Part of a small language model's weights: width 384, biases on query, key and value.
Each number is 500 + 25 x the weight over its row's rms, rounded and kept within 0 to 999. Layers, rows and columns count from 0. Numbers have three digits each. The size before them is the row's rms in percent of the matrix's.

# up: layer 3 MLP up, 1536x384, rms 0.185, rows 531-550, columns 256-319
# down: layer 3 MLP down (transposed), 1536x384, rms 0.168, rows 531-550, columns 256-319
up531 108:508508509495503528483481485477527490492482497507514535470535488490513532528529524479509551475486511492543494503510508539506511467545476500530471499521491498485544536526462475496522519495493506
down531 110:523515495519459495450494450493474517496484453529491541477478484497503532534513504513526533516533509490497469460535499460460516494540459474502457510536481508508517465484444500485505527467481521
up532 100:502488476470537545479523524493507533533517499509537539459541528550555467494522530501530485477492499511513507469473507471541461440533505461483475501493481484478499486519512487478481469493457514
down532 092:526474505535527523481497491495474513537481479473511506481490538473529494487491479465481456489465494493454466513498482512477482507498553465509466468468468507518499499524513512495481516465512513
up533 092:453528513493521497536471533479546525517528485498503508513480495534517518466482505529463491492485491516523459542515512509475497538487508490511546453489443472449513496480531471509513482482477514
down533 097:526448504490493491464509507486479529496483515503474527506516529487502483482523489495491469510474496514504506455514493514484508491515505512520499555468487481511500473543522511471511536434525510
up534 104:546448484531453507527459505558508436524486517529552507510468555515507485493518486498501510532510481465518538488466449514519476531478503462509506538550511474529529457478531453499474513478478502
down534 105:476476498530472441470525497525491490515507477488494486534449468497525500511508490520483514479496516506444476546486526506492520480495462508483492510469513485456452480489478481484562510470502490
up535 089:509549481493499518530515503546468507509488557511488473483475498535538525561488460515498525478468476482491506456507502536474487481533492484546486495474528517486540522450544493544521486481481498
down535 087:497494508539499523510467471509545465508491521515471505528557527463463489500499474510517490493510492489505501499484476518499502526506511526455468499506449491530496549498474502515508490500436519
up536 098:514495527499504529512427518525511527539548497474502497501523524457492499464502579512470493512541537520542516501491507474504489525504526531516461485512498492482494529484484491505503571524485477
down536 099:521487499460494458512492497524471502503480491453519517506460446495501526489498491509509521497506490521510499512499467546495491454467507500541491499466501488491483486529477470541541470492452476
up537 097:482503498514537536568499514506498495562553492518527488484503457539520517497496454491453528516524432556470490485483483468502500489521512526511487464484513470494509495516512484461501521540528512
down537 111:491442504494536499524492504478485513489440467507474519481509508518493474485484535471483514486477495485528489496468487482504473489526532525485503499546535517488499541522463503500455527506504499
up538 100:486480532532473501523481490496505469535530513492508513450490488519470541485527493506473491494544533513514501497514510488488464470540496495480490524497517560525519519492497499555528500489479467
down538 104:483493502504531509462468502475517475480496507522458523499516492475508500545505523538509451466499511500498489558515468516541504471523495552488511526487478500529483501562477492519535482514515492
up539 096:521485500494512484546515553481532522511499569524471520449503520460512518497487468497520505492487523517495493505534486547523502473504519479509510495458563463539510476485498505520490525480510470
down539 096:512559482521488519465457507474497462506468483489494475473507523508492559514498517509458511527506483467553496497490511488500513530516499540478509538546500568473547525501506507517541522497523502
up540 105:502474494506482490561485507548480518496486503476557508515508514514567552513449520513474485505516537513511499531523483504513491528484526453531497473532459503474477497471484487478524530525497541
down540 110:544497493498498487480490491536480511529523495503533551470484482527517475510506540499497479519508474504525486504446505538449478564479485490470516533501506540475517517495472473513518461490527513
up541 106:509478496527496513510498484532470454491475557496491488478512536514538502512489505490554489556499487514467490497492567469497519517485501542484504541524500536509511477510512527520514462521495514
down541 106:474504468480479493475489523492478557516450466471518490512523478471520480507509511493521505493513510502507465514500491452461512487474500505512500526461509544524522541490483455535499487497468518
up542 100:478472475483539466512550519541501488478527532525515468495531483533468478504531504471479510507482510494537457508501527509526439473487545481521545502488511489494495508503509500489527505511559450
down542 103:495509487498463487513502506469510532462530482460514488530440556500531473531495536498516538541478503536499495500465519507485506530499525505525487500476495502511476510511469500517477469485491538
up543 099:513465461516537484490529506512520495498468512482543476526501487502470514497553506558475490519486548472481491493491536507509505499522506494504495502516486495491541482525550515492499475497446450
down543 093:508499525484496512528512478503502506489516501546513514497518453469489470510493496531450446491472514521483500511509514506505464520529513468524492474508500545517510504533453500488498524500486478
up544 112:503477493494522480477526482542522505525502490475500535467472535504517485484489494523450518455519480523472517530510498514497591447457548478493473510504500487428517540480524490496506441456516480
down544 110:504537497527452503485455509484485532466475507478520538475523475483497478478528508499498446467495487467439508491536525551484513490475509509446496495478510532504490552472520505476500484529482530
up545 103:502525517502495497491481491456544523472502494504460522477494501481517512482494490547466509525505499488473509505525512480514492470466521519534486525505443535516501551483462487464502470427490505
down545 097:479534461537479491482488468530508476479550516507547521454491490489500535523482511482478510465486486512457501455485490494499541503502427447468514449513486474530491457492519498518529490510530498
up546 089:489495506469516497552493503478504504494507462488519517432473531478489516546536486514511523552495488515484499486522523489485503455468487458516523547434560456496500517517488513512512477525505486
down546 091:504463488545493490499503515521464491559519499476450546478522485519517474480499481509495386472514520516452489522492480509519504541537499515459490542519506450519501492507487464491483502517506506
up547 094:523490484523515490496490470501495497475521468483479459528505532480464459514509480488498507495464505478556517497507494496459482469465510502514534510506524534487486528491469500499525513508501489
down547 099:496517501503535530532555525532524500508510533535519513471442520531530489513476503521497487466483478548471488509522502486479417507492541455495504510502496479521485454499493514500485487514513517
up548 088:526488467518567496466517520500484495518503472497489469509511489517517522493494480471513500496498487526500488487482507494490473531501501499531507496528509463476502500514478475516495509530490487
down548 092:492500526486470483491527468534456480485496554506481474458489473508453508545504476524488453490510503464521545471426506529472464489550463508515480487472526493465519502484505529484476511504515467
up549 104:457476515515511461490513484490471470491512480488482485505483560499472509520520517486503509508494555523515477513457516519544509549515506486518477504522476504535460441490478477468513493507474495
down549 105:515491536505540486520495472496513476511476519505447508520514505438490457509512493524497527504511505494466471465486524503518504487579442520555504520492505490526478536487487496452528528501487521
up550 114:484546494457498505495513506498473532475485517528502505487460541468520468481531512464452496490482518515474452522511451486476545498520513511480538538524476475510466485482466472552520487523476520
down550 106:559510492517517480494510475528500534484468457498544484495500503456472475507523462531512498493467466485469472493500491478468489508523481506442458485483477540479434551479465489476527472519495509